Each number is 128 + 32 x the weight over its row's rms, rounded and kept within 0 to 255. Layers, rows and columns count from 0. Numbers have three digits each. The size before them is the row's rms in percent of the matrix's.

# o: layer 4 attention output (transposed), 832x832, rms 0.0291, rows 741-776, columns 576-639
# v: layer 4 attention value, 832x832, rms 0.0234, rows 742-777, columns 576-639
# q: layer 4 attention query, 832x832, rms 0.0234, rows 768-831, columns 576-639
# k: layer 4 attention key, 832x832, rms 0.0234, rows 768-831, columns 576-639
o741 114:138120158073138095085118103179112208143116090152130099084109101140144153095104134173084081158141144063147019121132116150198114136131139138162171104096087158133088154125178126146133134032130124
v742 101:124153158093044116146120064113157141156111106170148104139164085162109160100070094105120115100086106087142121111126111139134165092193119161105162058117178080087135076152155169082112101098108149
o742 102:089154117137209099123161142120094131132116128104155147133081187118131093160169187186154118180158149136102137088157179085136122113090120116165114188145118176089130129095125091113149160151136095
v743 100:212099134145141124138104058121153194165147092153071143157110126125166176124048108136191099154144152081176139110179124081133091126115109151110129106113097114125178090099173131064114107144131158
o743 098:048129109127095113105184168153122102083082099108176142119188144126063118126163133101087102099144174152105105155113121163082131136130155129122147133152145204106159174156102129142104135119097088
v744 104:131113136163095141130168087185122103197178147108144086117118084146166110073104182132100145119108131124113148134185115094096185142187162175134149097173168146129139114121139131060128130163133086
o744 103:148158130097161136122080140089088152102081120153132156164153167156077112111141068150116104186118144135145100180095152153160080155098133085135121176098118116134110130130109128169110095100132133
v745 109:054114097098133156082080127094148157092160113133155131092154140133135183057163164146098123145146121117117200101066131193073139135105101112158127119115095168138065161117105121117108078102070186
o745 112:181119192174110111162176216185117124126146147148095144140117130112099052139118083107142167110123124158171064210190129081175141137092157084119176130160175077112157134103150102186155118142143067
v746 104:158140132080099156104092112130158158145090115072101135140153142148127113128091124136107084139154138109166040154168120122069152109173096106099109132133137183092135150153102192084071114130169135
o746 102:120161118164187076175184150175105107120135159098184123125133143097110092147189155135155172105094069112106178107097148101149171145125167155169175113143114092097131111148106068120151112151132096
v747 107:123120070090065098100113100127116121042107131135111130182123084127109081120104165132078154086140132109160131074116147136172136173099134120182150102148134080074152165058131163154134128124144100
o747 107:145124140184209137170108122103143158189139159091154122087106175138164152166194103114139089128134136140103156165133168112107091095171111127093077129083113149184125054167086154069105138134071116
v748 110:170143139081203164098164130101118171140128129152128140096162123128136126145179136139142115138074130123132083137139140112119130151145120200136132148157115138152140134087126116090144154171182173
o748 115:055123117186005090168113102128179107122153163092149150119103105140133172096063109124151095125138117116120122101179136138135135139094152078102088119102083134176125088143110111153096158097044108
v749 110:143076155077097158165139104174105081106108151134113101110067153087163194184135134087174131155124173072099113122155146157118135109100140129109124090134115148186152152124122135063130177059149093
o749 111:072114122173175121065126156097111130105115107157177146137143197177120114126123143109085068126093115176159098124074099088136112119168134137122139104115173118123109118071139171177154106143147160
v750 107:100137117082083145077163057162125117108157151128113126185174183156110182148148096128137116172115077128139069100088136140094135121114134142135098127078147086164110090120172068185152146175103164
o750 106:162102112169158107120125231120155162118122120126129185080078066126137087143047180121092107139139113143119136136176104112097064068095180136136141070194144188106110137146086205128113124079125094
v751 108:095183153138156142132116165138109095127134098129069087164078165188093089139174140132115114131155124079105097095079158083122090176163119164125099172115140115194123133185153134145107129141103148
o751 109:124084127103102131107100083136183131151143134182130156140117111072179159086092100158103133141141123177127126152148091125123127100109100101160120108166098116074131080136104098104159151118125098
v752 108:155148123166145106087095094119105070051131157104135124151101124160076120114105138140116148151151092152141130143165096093140106107206111158126164175142098092130111172118169073117108083136109048
o752 106:147111063115130136114103139131128201207139123144119144179103160126159118113108057112157103118106116041131111071080176150076100131114201105133074118067121160115131102107095137124127186139153158
v753 106:092080134163140118074075117137149159128142172154164142119081152128077104110084111137147110169106128143124105134116082135163182135166114109131108144160146072097136137124148092202068174058164116
o753 105:133169122116121152153152122134100087157131075125103109134134146109168138168147172083084154077171149113152105069104188149151099108141190099109067111113134180129166081115088138017142107197135148
v754 103:106172123106167125160128173120177185165128157055121120100151110066122114137179136135144115178097178147112098127150143112136115079180133122082135116133130145080105122152103177105153149159128138
o754 106:112100058165095143099100083122128049120130117179131124153124149156165187155085119128129123112155105120117141113162129161078157113108121123162112113181092123161134168157131069142057138064126179
v755 106:147157118123150141157113085090140180133157118183149145087121134150181093114073149099147123161127152136131163130107089123090115095031106141135059140125133137138090106119058163097191101166124173
o755 106:153128115096159092101167159193146086083081163097106093159160126092095129124130116163087130098166101103115113134152131173126129116200109110095198127145141140142127096121149089158072161119117083
v756 105:116114160050120067113149060159061118145137119119133154166107141099029119140135138119116143100138140098127140124140116154132123109142069117141121047183112104151141062157139101119092094149131137
o756 105:172133082170103150113102149116128164125107097149129150135180130176245085141155156163153148185126143195141137097128124111146142128062156137130128181086106164095101118093137162104163176116139128
v757 104:139117126173149140145112154157133125157151150215133083143118113087137165148147129131132118206158119088150125050092102112134098166105079179195106158069129103211120130067080130183101158120149144
o757 102:153103179110162147140111138096147130111095129127162146117123103129076124117144149155122131107150165143129129141166156142124114145150137082055175102171115143081156167167143109074108089154111182
v758 110:102119135125104097065105099150156152090128108098155061122124092129104125132117153152125148113096068148077149068061143150055126093159149131124115106150108174131082128142141200147140117118125171
o758 109:092149121157143133188186143104141113142112150107057194156156139128174121122140141097154124180160117105161097186214113075180144127078100109156146159169114094120145116109118062142132137132120113
v759 111:104132085078131148127170148139154123092129137171122120122127194105109092102098106144107093136121146160184173194162101187150154076104101133106100193144118126144079067187125191123149092117139151
o759 113:146158144125136130145134119124061152098173084089146126085143060148130129127151164106099139086138080084093136080141135110089132157156110139134192076120130118066118147127134080111092165150156124
v760 107:122173132105139082155149171086153178125161216101150104129124110154180121133128100118117171109076153182170147125106119115117148121138092133122136218092172129123102133131154140104147125124130087
o760 108:145151155176108145135112133117123070126079102185109188176148137097094157134135148157123059145138104073101134111213146169083146112112167082098113061135094122136164110088127107129127135118172160
v761 106:128134122172116159157119112125142127080079150158086164115188083057119114180082044170074166157146147130151132133129122124087147131108149104161199146140123178150086150111121141147155137110138140
o761 106:150086108108157106133158114144108105184137148145144143141116211132100159076127161125167110079080116117099128118138135100176105099159118124076058085103143160133176070185149118133097103159130072
v762 111:176157100191146094081134186161141146125121169104180093108116103124149136067134044162186163173125129117148117154133086119214158195126200177139130079153158090147129141160113192105163168101125101
o762 113:103140135074098184133080107069111085151165091142085146152153149116107122174102198090073105121132145156116145109126133147051107075119066090134127137125123153128049111089104081131122161164126160
v763 101:070180130122135131147120111127120146161141124121157091137148123123186126144164178114121121099130130157179124160130176138059156126142153075078047204075177135126115172158171105183139231150110103
o763 100:117098095143165119099107127123119041092093113148097131149111118123092175165110106076153135161138130096121119111102105186155149155129100105117145068161085086205159122125154151125120030039174165
v764 106:179136151120127143146108124042138202182141144120176182084106188116120143107071119054115121140165103163120090165148096150149075167152209156119148091115132147110123124154159177151057080186152082
o764 106:104133089114164143110156137172095020118098138123112110141147064142159142142117140182128150116117169103143159088091113135126144117130014152100097190164098142149126078094084091080150201078124137
v765 098:146199134188110100098116118136131165104102138175072142141110094136104146169075191096133120201120162167151183105128109096113121119104132165173086104120174129153090139089107190129137173160094086
o765 095:110096089086159140149137156148127079150126136104141141154145193091129084116170088143130071068055108112082149141127121211100130116155103081072156142141145096115132122182126094080111126119150118
v766 112:099140084073134142149155169147161148155063169073138082147076126152147087133080099161105180183128117145127121098107149097076133103155115078165137178130140097153104163135195060136145203143130099
o766 111:141138161167093118098117108120118129153193109165134100117143067129126209113147139098129106056073131099126120167142145142181143194143144189120115107153091115157153093118120175118122097123098153
v767 109:129110104119171165114075143140105069112143083140133175164127129122071124184144138146099142138177063146105138069132143109216161196161097114155109114128115026108145140119136086156119156116183089
o767 110:153114122057087110163100121130151203156154167119124135078124158143120157074157098182123138093108157112137146139091145144089092097072127174117091085120156129142022138148116142098151134154093173
q768 082:116134180155129120133127096134149125179167075108131109161121119143136190154171169100114059136118079106088150179112102185103132193063122108141084118088134130105173167106099161115082080113155140
k768 083:113134135114110142113118152095124158160124135093140142113171102158141115083112086131140119094093117123089112120119103121104167113086088167198133092128118082140103123097181124133140165111058090
q769 084:189139171075156087116101138099176112098135120139095148088096120150111221054138205173099114080141144118132142154100181147102121169133177154098072155143065117087177132173091156222151109098093119
k769 089:181091076151164176119135146145106127115163110082110097141107090164154120142164192146090075110172182132141107132127126137089112179103125132214112128135138085108144116148067129179185149116102128
q770 085:156153120120129150085117150136107133066167159127145151101109093093161080116114136067134094141144141133099132119146155164143125130095130139113093111113152097112145078141081084122151109124116156
k770 088:170153139132079099102140132089109104170111146102090172183082150092141138150203146154131146146110169078145178109124103069105106150134175118109121158125107122083111137150130056105109109120076152
q771 087:110124146111077125120156122128192141158200135092126110143121129151109122113114079151109107134074167172147080149121171084098125132150124103185089169122159133088159155161119105109152136118160145
k771 088:147088141127123110129134142089168117134162093181114139133105162135137092132177119125152159117132110130102154157073134113151141193151126125127152178113110119117125168164153112079136106215132128
q772 088:087129108076142136135122095131113143150098121146141088121110096099127144190169115158150111138147223114153089139121140154133098113108156116103151119132092125112109102107144115100138156191108143
k772 099:132094101094039210098117115145079188106081128157091129122134153112128119111150051127134121133158095151173163123073185081138168111091113116081117110125073151169107170095107223088149218144115135
q773 081:099125114166121136141117076137073112083095099091138079064084113083107138121157070102165095103161114128120130079092110179085155171133151140034113123105181124103177070105143109145214140107109123
k773 084:149117124092103179084139094108129181144084118096111103128101071124075136087131100150141165136065162128148122122092175068122101120148167163057110147127114144124137127125144189142165116107112110
q774 086:161124054041139117089187117115126126111130143070111136183154146144154132105188093139164073158193135030117139114127179167135160155105143126159053101133093159124138126144114192155031153113129133
k774 088:126156102153143147156155143173081102154148147122186173134122157121198085139130096121049088128156121062117092156175105190084030164156111107195141133091133101115160123103147116145145103101089166
q775 080:081083083058132138152136108047145121015109118175155168176175167117144147097147179118144181129157091182089106135208151128147153170112115178151080101201138118167110173103177122124130137162161109
k775 094:097218120061116109064131165133141117179129153205104066218111101103102100134060129125187097104140147155148181124120174166104157193142172123198102076157164218152129082123153111114146078172140123
q776 083:104174047112118091172130125110118121131116149140089112138136148108127154171134100140153126160160161076176108108111141127121185120136149146107090087171149111156155148083144094114133068120141164
k776 098:109181119128090143083112079139107138102148121152116106097078119112214140107157126085094097048113139093084117177099226151125102185113140121105131140170072135207193178100166168120113102126184155
q777 084:137146055138207163112099145111151149167185148098088073169086147084144042098100111138161141085197172123166183091100186123100148086161068155163162149067139142125146091121162113169143186111113085
k777 091:200131126176166110179130138145100119135170138136116102125121138108189130128070154107110135087124132104113101154157187092068119119109105132131098151079140159081106203093044118136129157085190107
q778 089:195160175156141124097138116142102185110106168106121069092117134117177146120133144180153152111097153192169134162111181147144127167144165092173095133151125100108179143156121125166098110062076168
k778 089:142111136224103147097113175090095122092141128163166193116113157070155201146100105118119056155064098170115141103138160156136143097174170156163178156110161131157178162201082146125115074145075135
q779 086:151178118106109143147110070146096116102144092129171123103174134110113141137072098110082124127141133086133130141182072125094124098150141121125107155171122120130111141151095110093100158135171164
k779 092:118156090175090163088081160164104130086105132122140112136119131123171095134206127125121130113091167163089173186096163165145123120163140109148088104143129154176101151179153160146166138177094155
q780 088:154146150190069121141132097125161156123167188198107148104160148123161091133163143175098119094165138166186100114095157136152099098155159135067134138165132112093165161102150113101116143147161110
k780 085:115106170158082156116115192116136130079104175112109093099150131153066097174099135164102119145147105241167108083103106093105176121146190148113100133172096153140170156138116109194120101128065146
q781 084:070112149120117123240078130075099149154168114102122155145146115145072169128132158152106126140165105114063084116118096150137132127150079164056146111118064157115081124109150104131125154123109139
k781 091:147144170111208131152130133141082104111149135099117093114087090124078128122064100083178138120123122167170122164187120101139163111116130149121112144159125113150129167071134088115138130128136129
q782 079:161145146107117042101178140157091137136175105113155132119134135146197101088106077146186134075202139101146114144160076140088140185125091120139105110186135158129080182153146115130191153143097122
k782 085:116096119148091073101132162110095109190084157133094090147054159134157099143069177123120117145079169139118134123122150119125119160099147141157158157149100113131133169152221132153170115100150130
q783 088:123073090151115075192144154091179172087130071116117132144177087101108085096121156141178135134136106136094132154099140152088112137132138101116078107154163150177187134121140110113157172089099153
k783 087:170090167154151121111177081145126143099116146065134120124087126085069088120153153148083134137104164098172147098155149115172125177101095110158129149116190083181134149125117185158168091130145192
q784 087:139081069110129102178149176097116172119182101043106165119115210070093166145153135085173109173187080161170162098130154150160153157151154128117108108091107068138217074134113130132122130092079107
k784 096:137139178168164153111124090117174119114151151154129138086197131175082081149088127121172089124132093119111077181137194131170156104117104083141175172180121124165158085141099131062138074107176113
q785 081:101103111077134182178100087139098132101162143175123182178124129063121152145088142157164053131103148117098148124109123110072153164129135108157182163099123164170119138147090121132129145150140132
k785 088:101156088111142117147140160167139196102122156045153117127144125119182148127156148097080073167073131156162180111140166140069082105140095168154150142060112160157101059153148160113089084163087119
q786 089:128134188141113133097159107098140111156129123147145110079100134093104119055181206172091134107144108173148135114157129186156107118153119178095133134144147086114184111144138094131142136159140123
k786 090:107114125074065189149143094140131095057068172120096090178119164096167109098129139081165068106091128163119097149101096115052206105151127116177164156211057167090176107136097093181235114143124164
q787 086:150098123117122181161075156179117129135093129176127144099138090100028138114035118158146132122150149185123161130072139151118142084128124136142158160064102171167098130157097124155116153093137120
k787 085:115116131002123121133144082106092134167140118124107159152090130093133120137093126138140156138129109124111123114086122105180140145083127048145119151092175156100053121136128114184103155175110111
q788 091:173167255202148145209139182163102123147144153162099140122064127151125152156119099135141123114156058145147102121111136109157155147063115074118156155111161097164136157163150131142138116123121124
k788 109:143147131101125130156105199094140182090152086124146137071116172135086144165124105113096140131145110164155135077107072102176137136091170157107157113135101041183142105099115088170070142104148076
q789 086:127159177162155109123161144073083150142178136114173158109124141145092079055069141112119098162103129081150129146148120077168137123099139122152149116132109183106115124097080128092192093111138078
k789 091:090108155182095179170131098113123186114195117131188150108152132163105047169162112188101133102101127135126128133105169078146148057087135169135130130132121145160100111130083143182104091174138115
q790 083:100137110176158074156085129165129087184169156233157147124072094106133042115107097128130139070149132123157115076076090153137133124075114082090132110142156115142106119100110065128136143134165116
k790 092:108157077072111107160118099117166139162163096150166122152106135105175130083133135135154124158093141091199147103157126099164171165107140120110113082176118138162091184167154109152078087091176112
q791 087:137163121079102147084138118101093162109118134099171122146184119113123094164140137113102122183155115107117162190090125120152136161122115123091126113167158117148098121176149120115131146179079122
k791 094:132147125184103148143140101135117096095179151103110103098129073158120141167124122122097117166181093119154163129116140168104133138106047142146100135149154152054147146185153159125159179138105164
q792 081:121107063164120156146081155149118102160175166129116140102215050166200068166101110080155124102155085150163120122125175123140096105111123139056096153083128131141204151103152124123178128124085058
k792 084:175148138172175169091169174137097090133100128129097057165109133091162101167091154000142117132184077071146128166178121087098161154116132179207043087172137075104172088112138128047154155144161087
q793 081:070134166134128112121124123101172087115128156121142183095196134092090113125117125131066173186108109104140105160142106119129120163125136079151188132143148096143139140156061148098167096127114138
k793 086:143162107146133139105145135125116189112143110120077131110091154124108180182158116155119121157097082051095210093098122121115133132083097124134116105078084176124115150139100106123176132166127145
q794 087:112113076099120076122128189087107124123102120124096065200114184176165185110120174130133060131120125078118136141106117131167105137147126053193078113185111145139086174135112164139136109129160140
k794 093:095109106099156098158166125067154111166168108087128114138142096098116192120140154152092084150161122115113072144081120207097085159143124104203148111157136081127122124116077158141117125131109117
q795 085:163167153147163089139135181160123095119179203085152156159114131152196066144145105144104086098083112136136142129130128148111133129110118147134128086080142155093150109152132164177125117168124059
k795 096:166140148133133172117126159170153132165175124133098130122105107103147138139195131081120092099133107116167086088175151137122151113115143131122150113102136117118094093114166109123158148098136104
q796 087:109147068165137087140085141136159160131074118144119110101134149166092147139145129065168168164092119139129118114091101098081129171119143085132134162143123155093125132114133095132104140082064155
k796 093:136094197147084124097108060169121148167138138140145102052144100139088136086122134160108124123139185101087096192125135156146065186126179101077113141165155161126146121146067125099108129103088137
q797 088:122150146159193138123124119196109103127146130158168112182137093115090088146127069090136141072161110146154148163096097132120127064132150156116099123123140163155098138140148122149122115140130155
k797 093:117033027151138153111167152149099147112088139082144134189121122141206075151170129168100138167068162124129070081104134064167162119136152155120083105106107158141124157168138168198088150119101086
q798 085:129155128030162183122098128084131132125136122096112134162093167121161129158108165183101086132169165123150163146126152104126146106134134169181139132125094085109111142131154139131144186127105084
k798 085:098172139090126120134096155086144127153100092167147156121139115110090172090122099086120109119083131175099127070112179152143117126153144135135173143124159130133086078154126109140126169138147095
q799 088:133122145127091114095133087162138118145166138167133119151147134165143140163126105119151132137133122151119128157081121111115114136158050121204153138064149226119159153189141123077134079149105124
k799 085:123124180098072149125139130102140119067144070109082120184137165098168224119135142070096184127092090168094135176137187134110137109139099129176166165122087152131110073169132109101082104148142136
q800 081:169127181150141123144174122084080106142123098149069125092171054139124183113126124133126082081125123098085140097111126143122125095080122117089141189179091147148070122146112101158090163115148102
k800 089:137115117107102178143112130071138135152140123100069080135155153137079120152138142083096080157126113088146102092126046094168103124131150169147160132192119075111136099087096145127127214113149090
q801 083:117133135115169161186127115094177088144079167091128088149124141141132132178172109146106086151215200101090094088099060134161141129108124089182188162128112143116136127137102174149205114102096164
k801 092:149163144101121164105096103151106087175162140133147102170124127175137095137158074047152162160069132122162095146102166113130053164159150177157176143147160104119067109068070202107161102095147129
q802 094:135131171161124139117125151147145114162145171154147132088069111149140108105131083208129177115059147162125118151089090118137126124078127144195095135090183155127120132189170133158102034151124166
k802 104:162105149160137191126128150096180110107180120073217125091127153157132126099125136156109170146142143152147143071141073150130118154083176145117168154077135109123111133133170110139080134137124102
q803 082:130150152124101125070092112043088120148091160119112104082129131129109180103129165109123125108070139148086167125107168100092069108207103111186179180115133131119128134152145205108202110096078138
k803 081:110128171076131129116086166061146174152137118091064135173175151150133207148108217162151100164134178157116170057099101122128154094117152185141154166136097109077097097152047131117132117130117165
q804 082:162147135110125136098158121109132131124132134118113171149136159163184108154127171120085166175151141129111064127116136104178134149124230172140134118116114137098165099150168133104126126194110085
k804 088:122089170119113145185128172176125071161115159104102127128218093152071111161105106137062112117177121144122114136053107131074112130148128138159106115169104117083170097113089109141094127155061158
q805 086:058186088153186178122145103147132117121132165150207174147090113087098110128079127088107127135137108089133152114108132129117144064158127096142129093039150164120124104045121160113066076144143155
k805 089:146126092165110219159181131146119142141137160122183101151137117110148108160138083143133160122082142162135112101092080105139139118101147147093086128141161133134120121093130125125100147058095141
q806 085:109168188131111122136155142208170127152128123140137163111092130145115000130107115128073097122073067087177052162195181118161139114039120111090115076129170100150140089075139129113062135205147137
k806 093:113153140138165103148121143124111137137122097119128120161114127107069100149146172084149107105138084122150160157160038107150120117137153146116138108166134047117178095144177109119077148108187081
q807 082:136084112098117184213148107112089135124106195095104079101102104088157211124096144104132131143098136155118161064083127207048137150130111155143110122079158116124141109148105124200152112116091171
k807 093:107143099047127138081105161114130161178136131135073138137095184045192194186120144144106164150077113097105191088108176155087108119102089105139144140083107203117109122177174146135119156128124146
q808 084:140124063172187128154145139142086167085146121145093097165122144150150169072144167138170147114122095058130166095171152070118163077148124097090131152130083141113109117128178130137126117113158096
k808 095:148179130185166132151062127141163100091036139155168093107150099092160120107170167082104144114124121140134129153150074168125106110130155165112107150125162144152102145102133119132114153136138155
q809 093:147151179138127119117163048144087217126183104135112147112140155144163092108119085116156137153127139103155106142155171127175118117094137126113097120121150145171191100131123193149111105162192109
k809 097:119051182194144177164104162117093138153138131158131122106111126080176085159088100142143108112147089144134148137098153143132147149140108109126125135177104184143138139135130136162141177071115104
q810 081:116077052057080146174156116086127153144159112095075168140171110129080172158144174206148126103144150143161176177110148119085110089148168131117108183116106114075130154118129118164135123098070165
k810 087:182101162142115096099132089165075105092080155126125106161083091065135151098132085058138167140169092108076081189129130172100137152174121118171095147151116146174135141145152198149150129143137151
q811 075:126133126160151172147068191137143082127178097107099152111088045130074121135158160137141123159166127105117152136124118149142178147166196126083104116114124118155120112105155104117103133142166129
k811 089:152131085101170125112113109120176129109115172089165126153081089094185135100140173110097170116052115161172141079160153126075103132120136148150070082108085155157177135076147139147148108145077142
q812 082:114091195185083100137166146160092176112168117153105213148152136129132072058101126148126129091098060132121124197110142130139144152048145133069087132096148152123136153093115114120114109186154143
k812 081:132093202159096124145167161093113110121091154114136119069146172140135053149149138158071100129149079130136086049167097140107190118143115131170093086155097079190099155151143091125174136106063108
q813 085:125129117088146103114124155100141138096134115144137207148090101134119088109090148134066125139058087139113087050152138135084142130089125132076103179141108062162122165042134083139103137158116087
k813 087:134107058129111101132142099134104109095144097121192131157132110077077106141140110151128142126148155156136091159134133125151125157081113087155100066102155094120084089112090127164148100065117175
q814 088:173065176127126147197158139098141112067136102093126081102144076176148143111131174122138128085187090140096157140108153160097166131122107060176096142118122096075199125216162097122186197135156157
k814 089:141137117129122139086100151172094115172074145107101051129095094187171151136133128090113172100149123090181129129110168099106119121122114149184124198166149141187084112192086234142156219098103147
q815 090:133145121150166157106150148134152111190178062139163130136071113111120109139160079074118098128141074121156099100130159133170145119072093169181111101097163115103164131151082131190099169159111147
k815 092:135147155171144120092106144130141108147137080092171149117172138153105137138146131190110116138163124064185131116118144163158121138135140076124205151106156102082104149161113155170120166123191126
q816 080:189125117126175153215122093145146104110193108114131087106173101206173105165123129112114139120134158115057124202162133099154078105092147100188142192077097102114131113120127174116126133079118109
k816 083:142123156108156083118097141195076107154133126135066095126113150145188116143166090073066142130119143133156094060130118070224115163146108123154110152136157095134126087129126138152146101146088099
q817 086:143099138051055116113126120101099064096104174148137123117145124110137097172108068119166109121144143095144107126118126127112156127186083169122084144125081155078126127214102166157173102163075088
k817 088:140113107127136123161112108133135150159148132126102157091096104146148081182154154192101092142142082120129078145127161186149061124140111096112105166148108159103127162229087109139160138112129129
q818 097:183126086100193092196139151163098125138101147150099113115193187142133178095089144120153129098108107114172147090125165172120122096072091116096176151171131136141096146076131128125177163095124147
k818 097:073161124176131118109156104159122146134128106162076162226160110086230137178112135144094097155135152118153080139119169183142106133188102169101134151098133129143106138119098155176128110121165060
q819 086:111132107153076071097130191110071143077097163143146165143150178117148124182119147155021067124142102180109140130106140143132127119128134090118096213086140136112157135197138175137121189091140102
k819 091:182132146136157127122182094092157179098176098126156185086168089131126095156144153155077118144100116163146107171150156113083129131145127080090081199090206162086127107158068113062132116201104143
q820 084:117096112158126103112160147171124106099070100101180132122145186108128128095040054144132109144200093116135118136164090129152134105151122082130125100106133128127126142162131136127113119079152162
k820 093:140087105165137095115133107151121164085116154086146162128116124170172099076105157121190113118173165146123130152092062092122142154106174118135179147128097101186125103061105104104150159055165104
q821 093:114168083152092092122128104108141115111103143115124120133164120122080137076113100141092137177155112074152097160112195097148129044128125165169171125170118196133098143113125146130100110116113093
k821 097:161122158130143124187132098133179109131138121185154121113134118144078103114103134094133123118102132090133141148094205117147077151108121177117108157108122227103107108086074151098122132147173167
q822 086:113167148082114094122111090106149106161157172156110149151146114138116129146086158117168104140155161060150120113147109095112120114107151179171091130201098133160086191073121133183145142155119160
k822 091:149151149110111082071118150119114111179158133127068096100113147169104128090132158141097107135149110155159091104138114150064115145067096150140151066128124093166116114080106116112145124207158102
q823 098:187127154154143177156162084120115134098132127130108034096203087199142203151126098188169136134151119084148171156107106121149150185070098123173141134100164115075104103186117124152076145161076069
k823 097:117161111137099093141106128084154081165128124180083099092140148172110119120074123129098106169118101132128146103157090150121166138095088168153137150135154072066153097087166102096158084138044095
q824 085:123097165118137091129084124136100093115093138155128136117112131130131083121132074101053071081166106151029135125147173143187092129103097133109123103181124137148133141062123088100123147180167064
k824 092:122142150152100093166109173165132151117137109099147142119146121147101132131102109166147079152190148121155135088178114148113130100130162062119145085083122121131099102133066147115057092119095110
q825 088:116098195180145085077124121158094153103137174131155111089205088114140150118148144129128115125203129107137105165159154173160149156134123094041137137077142146134123149096138138118147177064112135
k825 095:143118091138173153115166095086152114128128113131108133154169149130114043140160134050159116166108145100149135145114110112155133087131126151207111122079157148159081154084127153107116128111184193
q826 090:150175147151149177052116158073124146113145114161151089147102116100135111104116143111113117095126110133138148167092146064147151133095108156163094153106110131116147146202096171130149135105029159
k826 097:152173116148128102137113091048131112166124082132102159111145131180083105156078169100172143128169119101153118101117122116211107087114179139185159146155106057095121114126110092116147129106154098
q827 083:116178084151189144100123170150141178124100130112152131077058128115112119092199154149120157214114136136168159118121131080173127079126163116129133081154130063133158091076079154148147125161209087
k827 090:104139100180157197167123163146125140140109143159120146142102095065081162100133072098176132097128136134133131070063115121176139054163151109155154127113172173119126155125094158204076119169127146
q828 089:108145086106156120224143141158098087109177137165147081183178116154159133157133106170126109125147051098116208147110117054158134112112103104115157176124159152087123191134085133116107188122119060
k828 093:114141066124195120160117117085128099144106166094124098068172140110105135144173151103063132158152081140174122074228030088126142079134153164106160136167184119143087114128110134078110131128146057
q829 083:139119114144092072099073152086090158145118123129123154132082140130132122110138142134153095104112112160061078065114096155118143140118190119137125114172083082092143119147190097109107087122138174
k829 086:115154124095098076136073140111108127083146151125153161140142153126150119038108171115116199096169143142139151130135125191193119097112146169159103123150089162123088155199110174168103082135111200
q830 089:118125061055204111159108173159141096180086159136177194154050139114156141170051123139097134091092121139100180067089146143112144136148081112156101176108148139159101128110125112139129127145104158
k830 089:114109111189140155191116147156129101103103152166125196135060115126208143168106089119076148105118088151098089062139153136154132099118141093094135166108111131125161148142125102183110140125092111
q831 086:116175104155159159105098157128098115165092200168144144170149146162129097089128163074162205127132159159161144118085154109109129130160129136111121141135098124171129184145147151172115153042133152
k831 090:119127135198153118132107123096103055224120172179162110097133114131111105182124099100164139109102123103142127137139155156077124177165171165119122113151152164090119180128106098147158137103144145
v768 097:220144117164093136101129101090107107094120145119081103107179143081111085145101151082108103163134115111104071143177093187052159122164133141089127110109170142077127142141101092157153102208079169
o768 092:079129127156180153130106121141125154165146125116171157154086094146076108123166115130157137113094166143116141109074185089170125168088132068105119132148083131135130120096151178142153131091116121
v769 097:109043120080187098174121140123144097089153113109113107167117101137070154131103211141135129121167155104136134086090090117137136152158179152123168135156110057165088179129105124132092181056118148
o769 097:087183103108089167106150118161136159184138140110141197169121115176223127122113101149115128144099139117079134163148168151119144134094085154176130113142096141152103126150164158112086023242097150
v770 086:109051141154156104142101140102078133174120111137145096126130111139075142126153121157180127099080122171033122130117138103099124135101135146082113144156166175200126146161132110104185127161094145
o770 082:124097110173088168103165093092157100117113139119148119127161163090129122192121129119075093156216099114175128099164150168099138106159110128135157121099114083070144117048087095162122182078165130
v771 095:094161155108116183094124162164166096108109172139135137128159106174110076094123096148162106172164138139167138173099205081211149141161113122098184152088110164207114203126120139099197117085200136
o771 087:180052164207154128146141143104134130133150116128157080093104160096179167101127136114096149103101127117068149132169126202078170074097117137126085113145159139097146065060159120201100138150080117
v772 090:137139112122091155133152121136093114130172140100154127127138171061125125119114050094083181112123108078111107108112139116173128151123174124088159104037119148136173087183112198154111080116147124
o772 085:130071178180195136140107135082165091097135138142118104152097078214088130121156185146119098137144107150142109144144114149095110107114150136138109157134134125135151150058120081155149185173104129
v773 083:137163177180118157126165117127144119167139119149116119133118178096132124119121120155182109083083126107126126155148087159168091117102125140023123098096145117154110170093102125108107089212189097
o773 079:133134168130121141138122136063105128104194121135166119100131101107106121111117117051088146168150153109163103103129171106140179056171114089110120131128098145087087118099107085127113120068096150
v774 091:119123128130152129145113120089095171143137086148133143095104125087112096132093126110122122091123175199143100136122160114059147089120067140160151198120144136049148167141113145094129098102119154
o774 086:093099103106152145116105141128136085136153156128089145150116157113128178135137104117069127121170102079113129100150083121143113130173206100060104106125133088144141050095139101128155135136142094
v775 088:186130179177162126123115158131152125183155157110112124162168111094125143175136081147100133147087110139139129122091164132083123098165182152160106139107058109117138101170063146127139179165157147
o775 087:099126061127082114154088127125133094112087154152103160114142158127106155108074135105098111125122137166105125173160057108147126163074152069113086096093119160141116142104108143173130021105106124
v776 086:159132149127135147153146143133151149122132154152130082150097142148148122124155137079159109093126156128138106113098100061131082125093043161152130115168204157125194088056108156039124141110120152
o776 084:112169124112151094097116176130128115140131127143126127118179133127123138133096139118091116158153116081112158156141079156149113126118202161074152131154112105180111146146120105203102136190137140
v777 091:113119176196153148089157128128170129092114089149111097175099143160153100130121091145184161117141103155174166148168138110158110128129113136060134124124182106119202147109092104162118097115132051